Part of a small language model's weights: width 448, 7 heads of 64.
Each number is 128 + 24 x the weight over its row's rms, rounded and kept within 0 to 255. Layers, rows and columns count from 0. The size above them is the row's rms in percent of the matrix's.

# layer 5 MLP down (transposed), 896x448, rms 0.908, rows 87-107, columns 224-335
size [101 103  93 103 112  94  94  96 101 102 103 101 102  98 102  97 113 106 100  99 105]
[[129 128 128 154 127  99 163 154 163 151 175 158 165  55 106 139 137 141 146 138  97 131 128 129  87 123 139 110 112 128  95  82 165 115 100  63 115 126 124 116 114 125 138 138 148 120 138 169 152 137 128 128 129 155 114 195 153 128 124 114 139 159 173 129 167 134 132 112 109  97  77 102 149  79 112 120 117 157 148 151 139 109 164 131 102 138  94 140 172 130 170 112 147 157 149 123 134 106 126  62 130 134 143 136 134 135  54  89 157 126 151 127]
 [131 148 154 120  90 132 177 120 159 132 120 107 113 158 138 150 152 103 105  96 100 166  92 117 164 121 149 160 116 142 138 129 118 133 108 118 122 115 116  97 115 150 132 116 115 130 106 119 141 119 149 159 142 131 138 121 143 110 143 104 160 141  67 135 147 132 149 117 150 160 149 118  91 159  99 137 127 106  63 149 110 105 170  60 158 171 117 138 116 128  56 113 173 102 129 152 185  88 190 139 114 109 139 149 104 149 123 118 108 143 155 133]
 [131 126 154 114 140 115 117  83 113 164  99 114 114 101 118 139 101 166 144 161 143 140 149 118  99 120 109 132 143 112  95 168 145  95 148 139 111 138 154 155 124 122 189 143 128  71 127 123 140 148 153  82 150  98  88 103 116 141 166 146  97 117 130 115 148 173 165 148 157  80 118 130 128 116  94 149 109 178 142 138 101 148 112 120 152  96 132 112 160 146 157 146 140 154 139 124 145 117 154 135 121 119 125 134 108 151 150 127 135 110 148 131]
 [164 116 132 122 117 149  97 102 110 101 131 147 117 122  99  99 124  98 115 139 110 141  93 102 149 131 142  89 109 118 115 143 135 175 120  91 108 136 138  86 142 133 133  95 116  91 146 104 107  97 137  93 108 123 106 121 103 117 154 165 102 127 121 108 165 119 159 158 144 112 138 130 144 148 116 119 163 140 133 145 130 122 104  96 103 174 118 168 158  94 124 141 103 140 141 123  79 149 127 133 124 132 127  85  99 146 133 124 130 143 103 169]
 [101  90 110 132 134  93 113 133 145 136 140 123 142 113 110 106 135 126 118 116 106 109 117  75 160 145 175 106 144 162 149 118 124 119 122 100 170 151 165  96 102 121 143  78 100 163 155 124  79 148 135 108  98 113 155  87  84  93 128 167  99 122 173 135 113  88 102 128 117 151 161 137 137 121 123 142 134 161 145 100 110 129 135 156 128 116 123 139  87  90 138 141 108 139 131 143 129 129 140 119 166 129 155 140 113 155 112 174 154 128 125 130]
 [163 156 113 143 118 129  95 113 129 131  98 148 116 128 140 107  87  64 121 150 129 108 160 121 143 152 109 129 136 107 101 131 120  78 124 105 123 127 130 137 133 128 119 121 116 141  95 118 106 136 124 155 131 140 125  61 106 123 124 162 127 145 167 139 151  97  62 129 148 172 131 124 143 115 132 129 144  87 134 142 140 165 148 141 125 133 150 129 121 137 152 140 118 138  97 137 113  98 153 156 131 114 127 133 127 138 118 133 130 109 125 109]
 [ 94 156 156 122 151 142 128 159 137 138 131 136 134 127 149  68 152  79 141 152 149 112 102 129 131 116  95 120 146 143  99  92 146  84  97 126 110 138 114 123 154 166 161 126 121 155 128 117 133 155 136 117 132 135 143  73 109  83 118 131 113 128 149 142 137 135 133 124 127 176 157 163 131 102 108  76 122 129 145 141 137 125 181 107 144 125 145 119 108 137 132 166 128 114 104 135 100 130 105 116 112 146 134 115 152 142 132 107 117 130  92 130]
 [145 138 117 116 119 118 136 174 135 115 157  87 127 103 126 115 123 131 116  90  77 154 136 138  96  95 102 136 155 118 149  94 138 131 129 129 126 134  91 117 162 128 115 112  90 135 127  94 126 125 140 140 148 112 145 255 169  63 156 138 107 151 142 129 126 111 108  88 109 135 141 115 121 127 157 140 144 123 162 159 111  99 179 119 122 149 100 125 151 136 108 136 162 109 120  98 141 146 107 127 111 140 170 126 122 110 105 126 137 130 156 147]
 [107  90 117 127 157 140 133 120 119 130 134 124 158 117 129 152 155 123  78 102 170 183 100 139 166 150 153 158 105  99 103 108 141 106 118  96 124  96 122 146 125 140 112 145 133 164 105 129 138 124 133  98  88 117 151 136 127 148 144 129 123 152 145 151 127 142 106 126 154 153 137  93 142 144 115 114 130 146 117 113 110 125 153  91 108 162 155 148 114 151 133 169 114 123 125 143 121 162 174 130 147 117 128 100 122 171 129 127 177 134 125 134]
 [123 129 108 143 168 137 150 124 137 140 115 152 135 109 153 118 120 109 177 140 104 135 123 119 129 123 154 145  89 114  78 108  91 105 105 105 150 140 132 180  91 161 102  93  66  95 156 144  91 106 119 128 144 102 142 157 109 138 151 130 102 138 109 145 115 108 133 128 129 122 159 106 142 102 154 158 138 140 133  76 106 147  95 138 125 124 121 109 103 132 109 165 135 117 166 131 156 146 116 110 133 147 112  85 132 115 140 122 120 122 100 127]
 [113 149 116 119  80 102 153 142 158 103 124 121  71 147 119 143  95 109 114 128 130 171 123 132 146 156 140 145 127 197 127 125  74  87 126 131  45 173 152 120 176 109 147 101 169 134 147 120 147  95 158 178 139  98 150 126 151 134 104 114 142 160 132 116 164 166 139 148 154 137  93 175 123 166 134 152 122 138 130 150  96 118 142 178 138 148 158 111 151 133 149  89 105 153 145 150 120 122 172 170 149 131  84  85 115 109 149 137 117 167 103 148]
 [108 146  91 149 146 108 130 114  93 139 126 135 151 103  68 170 164 111 128  97 122 137 125 125  91 139 133 140 136  91 114 135 136 115 130 131 122 161  95 152 122 175 106 129 104 122 133 139 126 162  95 129 129 115 155 125 136 149 113 133 140 141 154 140  82 164 113 157 104 118 154  93 159 104  65 136 107 132 152  90 143 119  73 129 115 132 133  91 128 133  84 102 112 159 145 135 120 105  90 137 130 145 130 145 142 146 195 102 115 163 150 114]
 [147 126  92  86 122 124 144 137 128 163 117  86 124 132 122 130 138 108 166 122 111 144 133 148 163 112 142 134  93 116 138 146 127 104  89  82 181 144 141 159 112 149 165  48 129 157 147 123 110 112 142 157 130 136 151 137  96 147 142 138 177  94 120 159 113  99 153 136 123 138 107 130 128 171 134 147 147 115 117 108 141 107 152 154  97 141 172 110 171 104 112 147  73 134 119 112 112 153 118 159 113 104 144 139 174 127 143 154 110 141  92 116]
 [187 128 129 123 118 150 129 115 117 110 185 153 155 139 140 169 157 118 143 122 136 141 111 135 120 135 109 129 126 123 108 100 128 145 125 112 126 106 150 116 106 100 127 172 160 164 100 104 116 114 134 132 123 133 119 186  93 155 140 152 187 178 131 109 134 172 103 111 104 143 153 124 137  93 128 112  99 105 121  99 126 121 151 123 119 178 130 121 106 108 106 124  97 158 135  99  83 163 136 134 104 121 112 125 152 119 147 138 152 124 120 143]
 [121 155 164 147 133 144 121 149 112 138 138 122 125 144 112 113 114 155 100 123 138 144 133 143 141 107 154 121  92 132  99 118 112 164 129 116  92 157 152 154 177  51 105 157 141  97 121 186 121 110 131 110 156 151 170 135 125 136 132 117 139 131 126 136 128 143 150 172 133  74 116 170 135 109 151 134 168 116 153 111 113 174 139 132  95 123 123 172 171 183 148 124 129 123 112 136  91 107 116 120 135 104  81 120 115 146 134 133 101 103 179 150]
 [108 121  83 128 113 131 129 115 155 134 101 162 110 156 107 142 123 161 133 107 132 178 110 165 125 132 155 145 113 125 107 157 129 121 178 114 130  96 100 138 131 126 133 113 154 165 160 155  88 108 168 172 114 131 128 172 132 146 113 107 120 140  97 173 143 121 106 136 139 162  83 146  91 132 141 116 143  93 135 128 108 112 110 134 177 138 169 103 139 116 132 135 130 128 108 121 124 121 168 177 111 159 103 123 136 120 102 142  74 179 161 157]
 [ 93 147 142 114 126 131 152  91 119  68 113 152 125 124 125 132 142 135  84  89 110 103 102 109 111 123  69 171 127 106 106 155 137 139 130 100 170 121 111 100 104  86  85 146 132 133  60 136 120 157 135 119 148 145 111 172 139 124 145 125  79 103 137 166 158 147 138 167 162 114 131 110 129 133 100 157 140 123 104 143 119  96 131 115 170  94 130  99 129 106 150 108 107  94 106 148 106 115 101 150 130 133 130 140 127 125 134 146 146 104 135  68]
 [114 121 139 123 130  98 125 148 122 140 134 148 132 101 120 110 141 135 115  84 147 144 141 143 141  96 172 130 126 108 132 123  89 101 135  70 167 107 159 133 153 107 126 140 127 134 103 102 143 112 137 121 120 112 150 108 154 112 155 147 152 176 115 142 181 150 151  97 151 120 128  89 158 125  91 123 121 154 105 122 123 126 120 109 157 118 160  88 135 107 140 129 109 102 129 117 170 156 134 110 104  93 132 157 140 108 112 149 119 133 117 173]
 [130 126 141 149 178 162 125 118 132  64 137 134 165  97 121 104 139  73 163 133 140 133 158 149 114 102 155  95 143  75 127 160 141 144  89 145 129 141 110  92 115 139 157 105 142 122 167 113 169 145 144 137 122 179  84  95 153 114  97  80 132 184 115 166 159 113 125 134 143 148 100 142 112 104  87  86 109  99 132 123 147 132 153 102 109 135  93  95 114  61  89 194 176 108 143 107 115 107  88 127 101  84 119  78  81 129 148 144 148  94 152 177]
 [ 86 147  82  82 129 178  71 109 133 112 118 136 134 106 109 124 150 119 115  89 152  90 110  77 175 132 141  74  98 128 108 137 147  95 110  93 137 105 118 167 179 129 158 138 123 116 167 147 132 104 106 112 103 156 124 118 154 114 133 116 111 154 109  89 100 126 138  77 140 124 121 146 122 120 113 140 115 129 163 140  99 114 163 124 152 117 116 105 138 135 158 123 125 139 117 133 120 114 136 131 140 137 149 171 112 117 101 170 128  92 155  94]
 [140 125 125 132 147 124  89 112 147 144 161 133 135 131 146 143 113 122 139  67 127 137 132 140 141 153 153 169 120 160  93 126 132 122  98 117 147 104 150 144 133 135 160 101 117 157 123 124 100 155 106 139 104 151 121 168 152 114  95 169 122  80 171 140 156 140 147 126 130  92 114  96  98 122 123 150 119 130 119 119 133 125 133 134 153 104 121 122 138 147  97 172 145 121 119 109 134 145 137 126  97 100 129 160 163 168 122 119 134  83 134 114]]
# layer 5 MLP gate, 896x448, rms 0.17, rows 88-108, columns 224-335
size [113 100 106 106  93 100  99  96 101 108  96  94  95 100  90 108 101 104  98 103  99]
[[135 123 157  74 164 138  86 136 123  90 157 162 137 129 139 106 124 136 155 144 152 139 121 121 137  83 124 118 137 126 122 120 111  87 113 132 143 123 159 144 132 123 158 107 155 126 157 121 130 187 150 128 119 136  98 130 116 160 115 139 141 142 156 194 161 156 110 131 112 117 104 151 157  88 153 142 139 142 155 105 112 158  79 156 108 146 114  90 134 119 168 145 127 134 132 147 128 119  66 132 173 126 107 111 184  98 107 131  94 125 138 142]
 [109 128 120 113 121 134  66 140 163 130 146  98  58 104 127 137 101 135 140 158  85 116 135 126 109 158 106 149 154 110 113 166 159 122 107 124 120 115 134 149 101 125 151  76 150  66 115 119 113 124 132 128 169 105  89 120 119 122 152 175 118 141 139 122 118 125 105 166 158 169 156 158 105 117 111 135 156 121 107 140 128 136 107 136 158 144 120 146 140 128 155 148 176 108 147 122 120 156 141 111 112  96 131 106  87 130 150 123 172 112 152 124]
 [ 63 145 125 164 128 109 128 107 128 109  96 147 105 118  95 124 127 159 107 136 119 103  87 135 183  95 134 169 130 137 157 103 156 140 109 171 129 144 182 155 157 103 171  90 148 143 145 108 144 165 129 118 175 120 123 128 129 116 109  98 172 152 147 131  98 106 143 116 135 122 111 135 150 124 138 143  90 118 104 125 139 135 134 153 153 143 181 145 121 166 150 158 145 134 112  81 130 170 142 130 102 124 131 178 155 148 119 119 116 152 109  97]
 [169 141 124 149 139 162 153 135  89  77 134 140 120 125 115 110 119  93 103 156 106 155 138 141  99  73 107 156 165 112 112 136 116 173  98 155 133 127 119  99 133 140 123 156 137 110 124 152 122 118 113  84 159 114 124 115 142 122  98  97 146 110 127 153 116 162 136 149  73 122 112 138 134 133 134 121 136  73 113 139 177 124 111 154 118 124 150 106 103 132 110 135 137 114 157  94 156 124 121 130 121 120  82  98  73 131 140 121 132 163 151 136]
 [110 137 130 108 125 138 135 161 106 100 113 106 112 131 117 135 152 127 136 109 158 113 159 123 159 126 112 120 136  98 158 117 171 119 152  85 157 127 130 134 174  95 137 139 143  83 117 144 162  99  91 105 160 147 186 140 127 143 120 140  97 187 113 144 114 138 153 146 155 106 115 129 131 119 142 119 117 101 107 115 153 160 131 153 174  98 166 170 143 167  99 109 137 138 138 131 118 153 171 135 118 165  87 105 139  60 128 184 113  80 105  90]
 [116 146 113 123 154 117 135 146 124 132 166 127 127 140 130 124 146 108 122 155 114 146 166 116 100 160 120 103  86 131 140 104 148 125 112 153 126 148 172 109 135 116 133 116 137 112 155 116 179 136 126 110 101 152 115 126 142 128 125 138 183 120 109 148 129 116 141 125 142 110  97 130 150 107 128 160 101 125  97 142 130 130 126 125 106 123 103 152 134 113 171  93  91 119 115 133 148 145 126 107 152 104 176 113 131  82 131  95  73 159  95 159]
 [134 103 152 158 140 145 120  80 129 141 123 131 117  71 166 154 159 175 135  96 159 121 100 113 102 117  97 144 116 135 140 139 120 118 141 133  95 117 107 129 147 145 133 149 131 154 148 127 127 129 183 143 126 146 128 137 114 126 121 108 116 109  93 117 103 137 153  74 107 196  90  92  78  98 120 136 196 133 147 127 109 136 186 140 140 101 161 121 109 151 165 123 117 176  95 128 131 132 110 137  88 125 176 151 142 105 159 159 114 144  82 124]
 [ 99 149 108 135  95 146 123 105 136 108 127 119 158  97 113 105 154  99 104 136  76 122 142 135 163 120 106  95 138 113 158  91 102 118 116 131 108 130 120 106 126 186 174  67 138 106 133 100 125 113 143 144 128 119 148 128  99 100 149 126 155 123 121 107 141  98 147 145 109  91 113 143  99 155 114 134 118 111 141  91 152 128 153 145 186 148 112 108 134 147 105 103 138 134 100  66 176 103 119 128 163 101 130 130 164 132 155 134 123 112  97 124]
 [122 140 105 128 104 128 134 129 164 147 150 140  91 120 154 115 110 116 117 121 153 125 117 171 142 120 123 172 167 144 110 121 124 160 136  59 126 119 117 127 152 152 131 106 115 141 128 142 162 118 110 133 113  98 176 116 101 112  95 139 155 118 154 168 120  84 163 169 144 116 149 139 141 162 166 132 115 163  95 139 131 153 127 141 155 141 107 142  90 101 114 128 142 126 136  79 116 124 133  94 169 105 112 146 108 115 128 128  96 178 123 165]
 [124 130 119 163 146 140  83 114 116 161 123  98 135 135 162 174 108 152 131 132 101 108 144 124 117 117 107 151 158  86  65 169  94 135 124 103 152 139  95 131 133  87 134 154  80 169 137 129 135 146  99 109 147 148 111 104  99 138 111  93 144 103 143 123 144  84 146 146 141 103  96 107 143 110 133 107 164 143 126 117 165 144 115 123 107 110 113 148 148 107 120 149 136 141 167 118 133 134 115  80 128 106 143 107 102 102 144 123 107 135 140 106]
 [136 160 131  81 101 121 108 157 110  86 160 141 103 128  58  76 138 125 126 122 151 125 127 111 106 112 108 133 111 106 155 131 137 165 136 174 140 132 195 168 116 157 183  96 101 121 175 155 155 114 147 134  99 170 163 115 107 132 107 111  85 126 147 108 134 106 135 171 125  96 122 147 143 127 150 120 130 143 135 148 111 114 172 137 115 137 123 104 112 107 117 160 156 122 101  59 116 125  74 132 131 154 101 163 123 118 144 101 174 139 173 128]
 [103 104 147 146 166 147  92 118  75 127 149  93 114 131 116 138 173 159  50 131 113 103 145  77 127 130 111 145 131 135 140 120 120 142 126  98 152 130 114 106 141 133 156 137 147 111 121 120 179 121 149 138 117 125 140 132 149 141 130 153  98 172 100 131  80 125 173 123 168 129 112 108 132 121 114 125 163 154 119 127  99 113  74 151 193 136 142 131 110 173 137 168 129 138 141 125 123 128 117 125 122 123 120 123  79 131 170 153 150 127 130 142]
 [158  79 135 137 124 115 118  84 103 134 112 131 125 143 130 137 123  90 110 112 137 109  88 146 147 141 143 109 104  89 147 111  96 149 116  98 113 172 133 167 175 123 185 120 134 141 157 109 121 138 132 118 132 102 119 113 140 104 103 122 128 108 135 132 129 171 103 121  93  91 124 149 112 192 160 116  61 153 145  99  94 154 119 164 157 135  81 100 124  87 168 114  89 114  94 131 153 143 132 123 101 144 140 129 103 145 129 171 124 121 162 162]
 [147 121 172 104 106  91 111  85 121  87 124 104 126 152 115 152 150 124 139 149 140 152 158 135 157 128  88 111 188 116 151 154 118  92 149 129 120 112 129 116 118  96 131 143 121 104 121  98 138 152 127  90 146 157 126 113 141 122 105 110 108 112 120 116 118 101 146 101  87 164 145 153 168 137 130 134 124 119  78 128 123 105 103 135 137 160 160 117 132 158 146 149 123 142 124 138 133 116 114  67 153 137 104 115 104 125  99 175  83 120  95 138]
 [119 102 150 124 142 127 107  87 167 106 155 107 111 151 154 155 135 137 172 103  98 128 140 115 150 105 104 133 110  79 112 123 137 118 137 154 134 141  53 106 107 127 171 101 153  96 122  91 113 134  91 112 150 124 141 142 137 135 152 120 131 141 108 107 107 154 144 161 133  93 149 101 112 149 100 107 161 121 113 132 137 104 161 164 125 141 113 138 127 156 128 131 130 134 147 167  58 126 154 124 136 143 125 109 164 126 129 145 126  86 122 115]
 [155 151 105 113 123 146 130 127 132 147 127  92  99 166 140 131 129 111 132 160 173 123 153 151 112 133 162  84 152 128 149 129 120 116 152  99 145 107 153 137 178 134 192 112 116 104 113 139 158 140  86 125 115  86 139 116 100 194 136 141 145  76 103 121 130 139 108 106 132 168 118 177 115 100 142 152 110 129 145 131  68 120 145 185 110 161 139  84 102 118 155 101 176 121 113 166 120 192  95 125 105 123 135 135 181 116 143 167 125 111 122 168]
 [139 120  97 148 161 129 122 165 135 112 156 139 143 124 123 126  89  79 126 110 168 151 138 133 134 131 144 134 139  95 162 138 100 150 114 188 154 119  97 121 114 135 139 144 171 139 140 177  92 135 142 185 135 148 129 144 102 120 188 117 143 108 134  89 120  77 125  64 145 108 141 130 127 162 130 151 148 129 100 100 156 123 105 125 134 124 126 144 145  92 115 130 129 135 122 132 110 107 118  69 112 148 134 152 126  93 173 154 117 116 133 155]
 [102 103 120 107 161 118 103 175 115 139 137 211 110 146 142  93 111 126  64 140  92 115 115 113  80 113 157 136 109 118 114 110 187 126 110 105 174  96 148 148 110 119 153 110 127 113 111 108 134  81 105 164 137 143 133 137 148 131 135 132 150 133  99 136 164 133 121 171 115 122 134 176 141 100 146 101 160 139 101 119 147  99 140 160 124 135 154 123  81 104 113 103  98 135 165 128 162  98 129 137 153 130 141 134 116 103 164  96 134  85 128  67]
 [154 163  98 128 103 147 137 140 117 114 141 124 142 119 134 131 144 127 152 138  98 105 151 140 127 149 133 139 145  97 131 105 120 138 138  87 135 151 173 172 139  98 132 128 133  92 141 113 111 147 126 135 154 104 120 127 115  97 110 153 100 137 109 102 117 137 100 144 137 119 109 133 126 132 127 126 137 124 153 191 192 153 100 110 124 166 125 118 102 102 157 149 102 101 122 104 136  76 139 115 133 136 170  99 113 150 134 124 146 143 139 126]
 [163 149 102 130 158 162 121 127 162 117 104 120 133 114 163 164 130  93 144 139 100  96 183  98 148  96 106  76 127 149 148 107 142 159 114 114 116 103 160 137 100 153 168 180 120  71 184 200 113  96 137 135 136 144 127 132 125 117  85 160 145 183 138 112 139 120 137 161  80  99 123 142 165 134 131 127 120 149 115 111 142  90 155 157 119 154 137  72 152  90 143  82 137 165 148 121 142 157 128 111 117 129 141  86 112 104 149 145 140 132 136  97]
 [140 128 105 119 144 121 126 144 148 117 114 155 118 131  98 132 121 143 169 106 135 137  70 121 105 104 153 121  79 155  97 154 178 145 170 167  99 128 135 149 154 130 124 123 128 140 116 148 139 124  53  87 109 127 115 118 103 120 151  91 121  96 128 152 144 114  97 123 117 141  84 128 134 116 116 115 117 102 102 131  86 163 130 172 135 171 156 128 137 103 107 117 104 171 120 152 124 137 124  88 171  94 150  59 136 115 122 100 109 123 130  87]]
# layer 5 MLP up, 896x448, rms 0.177, rows 88-107, columns 224-335
size [102  96 105 111  91  99 100 102 104 108 101 105  98  97  92 113  94 101  99 103]
[[125 132 125 164 143 121 114 131 124 174 154 110 137  99  75 119 106 125 153 134 142 129 198 153  81 139 127 101 131 141 154 133 140 121 117 137 105 110 152 148 154 115 141  92 145 120 128 134 112 180 122 124 128 161 144 124 120 158 171 112 143 157 167 134 141 178 174 113 170  99 133 152 148 108 157 132 113 149 145 120 146 142 110 140  68  84 134 110 167 130 151 109 115 124  97 125  55 145 100 118 159 168  93 137 164  78 101 113 126 127 146 127]
 [163  88 178 138 123 139 108 146 174  99 135 172 136 171  92  95 130 106 137 121 104 124 131 149  96 145 120 126 158 123 115 110  88 100 158  75 144 128 117 107 157 105 163 148  82 108 125  97 170 120 148 134 128 113 112 124 110 142 142 139 172 164 121 117 108 129 138 121 128 176 187 127 114 106 132 130 160 150 146 139 161 147 141  97 137 142 120 144 135 107 116 114 127 128 111 117 153 124 107 117 126 110 136 112 120 181  78 150 117 108 102 115]
 [183 103 110 130 122 131 127 113 111 100 137 140 145 122 145 104 113 102 117 109 129 129 126 141 109 142 136 129 116 124  81 114 125  93 150 105 153 144 120 131 154 130 156 119 153 159 117  95 126 129 129 132 125 143 217 115 113 143 130 105 121 133 125 109 140  96 162 162 155  78  85  97 141 122 134 163 123  99 190 179 131 142 112 152 159 156  93 111 110 105  97 112 106  95 165 160 124  94 151 106 115 127 155 111 136 117  96 115 130 142 145 125]
 [132 119  82 135 165 169 136 116 193 152 117 136 109 126 177 143 153 175 132  94 118  79 136 162 142 144 127 116 139 131 127 120 148 112 147  77 163 135 164 153 132 130 129 106 108 152 132 133 151 107 117 145 120 123 121 125 109  86 157 140 105 112 138 106 118  76 127 126 173 136 120 128 102 102 110 118  96 176 162 135 114  95 113 104 167 129 104 144 119 118 110 122 137 150 123 148 116 104 129 139 152 109 162 119 164 119 154 123 153  98 140  90]
 [ 97 105 149 124 143 142 147 114  98 100 150  95 127 106 131 137 117 180  99 183  90 130 127 114 104 138 115 150  95  97 123 130 115 191 117 176  92 132 158 102  77 135 157 151 133 123 148 171 147 152 151 128 121  94 126 133 119 147 125 106 145 149 111 128 132 133 163 169 127  84 129 124 157 119 122  76 156 130 159 110  94  97 170 159 138 122  94 123 147 131 128 151 120 121 146  93 135 135 132 112 172 157 152 151 128 138  85  89 111 137 151 145]
 [140 125  95 121 131 108 137 114 148  54 117 165 145 118 140 127 102 146 123 140 122 106 128 128 108 117 113 125 135 116 123 124  90  98 164 147 114 101 110 123 140 152 148 119 128 140  72 110 101 145 163 129 120  91 126 127 124 116 123 156 113 110 108 147 126 130 149 172  49 118 119 173 142 110 133 121 148 148  88  80 130 137 125 118 163 142  97 185 108 129 130 158 137 139 131  90 107 115 153 129 134 134 154 143  68 118 120 119 118  94 122 138]
 [108 101 142 150 144 120 142  77 186 163 137 144 101  67 173 168 145 164 107 106 120 125 112 132 103 127 117 105 107 113 149 127 113 107 158 110 100 107 122 107 140 169 140 141 104 167 117 100 122 175 196  83 101 176 125 114 110 114 151 142 122 136 108 117 135 126  99  98 127 119 159 126  92 108 133 162 151 124 177 131  95 103 120 141 165 133 150 125 109 131 124 136 119 183  63 156 124 130 110 141 115 122 148 145 184 143 127 114 172 153 128 141]
 [154 121 148 160 135 137 106 121 110 162 147  97 162 129 113 111  98 126 131 127 153  72 130 115 116 129 119  80 128 186 153 140 117 145  81 150 172 149 107 113 137 161 125 108 145 102 166 137 122 115 111 158 114 116 118 129 118 129 120 146 136 139 119 110 131 137 159 158 117  93 160 169 118 150 148 165 108 114  95 161 144  56 147  97 158 130  86 156 111 131 110 121 123  98 120  92 140 120  92  91 133  71 160 176 167 144 134 113  92 135 140 126]
 [174 151 117 158  93  95 129 127 145 120 140 110  95 148 118 109 121 129 146 132 148 139 136 106 123 140 127 168 122 103  88 162 126 135 128 136 156  92 122 145 134 125 138 141 179 133  97 122 122 135 136 121 153 135 144 153  97 145 102 131 151 106 124 158 126 121 140 131 117 130 154 112 101 169 131 128 163 120 113 113  93 117 109  85 148 132 150 194 145 164 139 138 117 158 119  94 113  62 102  63 121 126 130 136 151 139 165 129  96 141 102 123]
 [143 157 159 160 143 150 128 172 147 147 139 118 157 111  99 122 145 154 129  88 160 156 134 152 107 132 111 156 133 180 120 106 137 149 106 159 148 110 143 152 131 130 137 147 182 116 137 113  89 110 143 124 133 108 129 144 156 109 138 152 106 137  91 180 110 115 114 189 112 162 166 164 146 126 135 103 140 106 145 121 110 127 163 120  93 168 144  95 114 100 160 117 143 138 118 120 114 115 151 204 124 158 139 110 162 109 116 151 150 152 117  96]
 [127 164 128 115 151 166 116 146 119 134 137 112 154 134 187 154  77 190 121 140 136 151 103 110  98 144 133 125 175 123 101  85 112  84 147 117 126  90 119  98 146  93  96 138 134 158  94 167 132 121 119 123 142 147 118 124  79 128 137 164 138 123 111 122 144 137 152  98 181 112  85 115 110  96 129 164 127 117 120 114 154 139 111 119 130 117 122 126 144 145 129 139 171 148 142 120 135 133 142 124 153 121 142 105  97 137 133 122  95 168 116 136]
 [101  98 140  90 130 159 150  87 124 158 140 114  99 108 146  97 147 151 100 137 107 109 124 149 163 122 156 131 137 133 139 146 154 125  97 117 112 130 123 143 129 113 144 140 155 123 143 130 102 137 152  82 149 110 105 116 114 132 117 185 147 152 125 110 134 129 120 163  85 133 150  94 122 155 115 127 132 165 115 132 147 148 160 172 122 106 136  90 110 115  82 126 134 159 112 142 120 142  89 173 122 126 145 148 152 126 144 144 122 103 153 107]
 [172  78 163 130  93 176 126 127 146 152  73 112 114 126 104  91 107 105 181 124 158 130 163 153 139  65 123 142 125 149 145 136  99 105 123 128 120 165 120 131 108 120  98 133 167  63 137  88 101 128 106 153  95  90 125 127 142 100 105 130 147 115 137 126 124 129 128 165 136 136 110  88 154 117 161  83 120  94  94  93 131 112 126 117 102 166 105 149 134 164  99  92 144 112 134 126 114 131 129 134 143 153 134 175 128 113 148 130 125 131 144 130]
 [124 129 127 129 137 161 157 127 114 123 162 138 119 131 139  94 127 157 138 171 139 164  90 121 142 117 139 158 149 118 116 129  68 167 175  76 121 111  97 128 184 141 116 135 111 140 115 133 121 139 145 141 179 181 142 129  87 164  96  98 140 135 107  97 117  97 112 160 100 129 150 143 154 150  96 172 110 146  88 106 107 115  99  86 137 100 163  90 145 128  87 107 106  97 134 119 145 109 167 111 144 135 109 128 153 122 137 135  88 159 162 163]
 [ 95 128 143  94 129 137 104 146 105 130 133 144 176 154 111 110 158 134 120 138  91 112 114 115 125 131 134 123 138 125 139 117  70 164 101 162 122 162 127 126 126 155  91 117 116 116 116 137 157 144 154  88 128 146  85 146 137 123  82 100  98 132  98 134 131 171 168 117  89 147 141 142 133  58 155  97 139 187 160 100 131 140 118 114 113 142 100 115 125 133  96 115 148 163 115 119 104 126 152 116 157 154 138 149 119 125 138 141 129 100 152 130]
 [116 108 129 150 112  98 163 111 135 150 162 144 132 147 102 138 144  67 147 128 154 143 155 157 165 118 132 209 165 118 172 111 168 157 144 123 114 105 137 145 114 103 122 128 145 117 133 133  93 145 123 122 158 132 110 121 154 110 135 131 135 127 122 143 175 152 119 117 123 103 116 153 131  90 128 134  92 106 136 141 116 101 113 168 134 104 115 128 101 108 144 152 106 139 119 119 144 151 109 113 122 159  90 125 108  70 163  90 129 120  88 111]
 [126  90  86 152 140 119  89 132  89  94 146  60 153 129 144 101 108  85 131 119 135 122 160 177  89  90 138 105 130 113 156 146 129 103 135 180 167 123  82 137 139 111 147 139 176 102 136 154 148 101 131 157 132 133 129 149 121  72 154 124 118 151 121  92 189  85 104 111 111 108 129 107 102 140 118 173 133 101 122  73 149 175 128 103 165 107 140 111 143  93 109 125 106 129 156 109 132 112 105 118 123 126 153 159 152  69 157 112 131 150 129 132]
 [108 143 123 115 105 147 143  95 111 128 136  77 105 130 108 100 103 115 150 113 143  88 144 144 127  87 136 101  84 138 134 109  95 141 104 122  78  98  70 145 161 151 100 140 123 133 163 135 106 126 121 107  95 107 103 123 129 118  95 127 160 126 120 157 132 161 107  79 138 136 137 105 120 109 114 175 113  85 140 156 163 138 117 149 115 157  99 103 149 154 120 133 124 145  90 124 152 170 164 137 138 140 143 138 171 160 152 122 138 145 159 121]
 [150 123 101 179 120 115 141  86 121 117 148 126 106 113 154 104 137 142 111 125 137 151 178 114 129 133 156 173  81  95 147 117  99 147 104 117  99 128 137  89 127 148 155 145 136 135 103 120 137 112 120 138 118 136 129 137 167 139 131 133 118 132 116 169 138 123 143 130 162 131 145 165 108 142 129 154 176 100  89 103 124 126 125 100 144 181 122 154 109 117 121 148 144 118 128 100 135 126 142 104 176  86 145 114 100 130 133 146 124 156 163 114]
 [148 146  99  80 135 139 169 143 143 116 123 137 122 148 133 112 170 123 121 113 141 133 166 155  91 185 121  90  92 134 153 153 110 127 166 104 143 128 131 158 150 128 104 153 105 119 121 147 113 149 114 142 118 170 150 140 136 104  96 106  98 181 120 114  94 134 122 143 134 134 136 123 151 137 119 137 129 162 110 169 128 135  58 174 129 148 162  97 147 128 170 120 103 121 123  97 141 139 112  83 102 121 121 134 121  87 115 140 115 147 154 133]]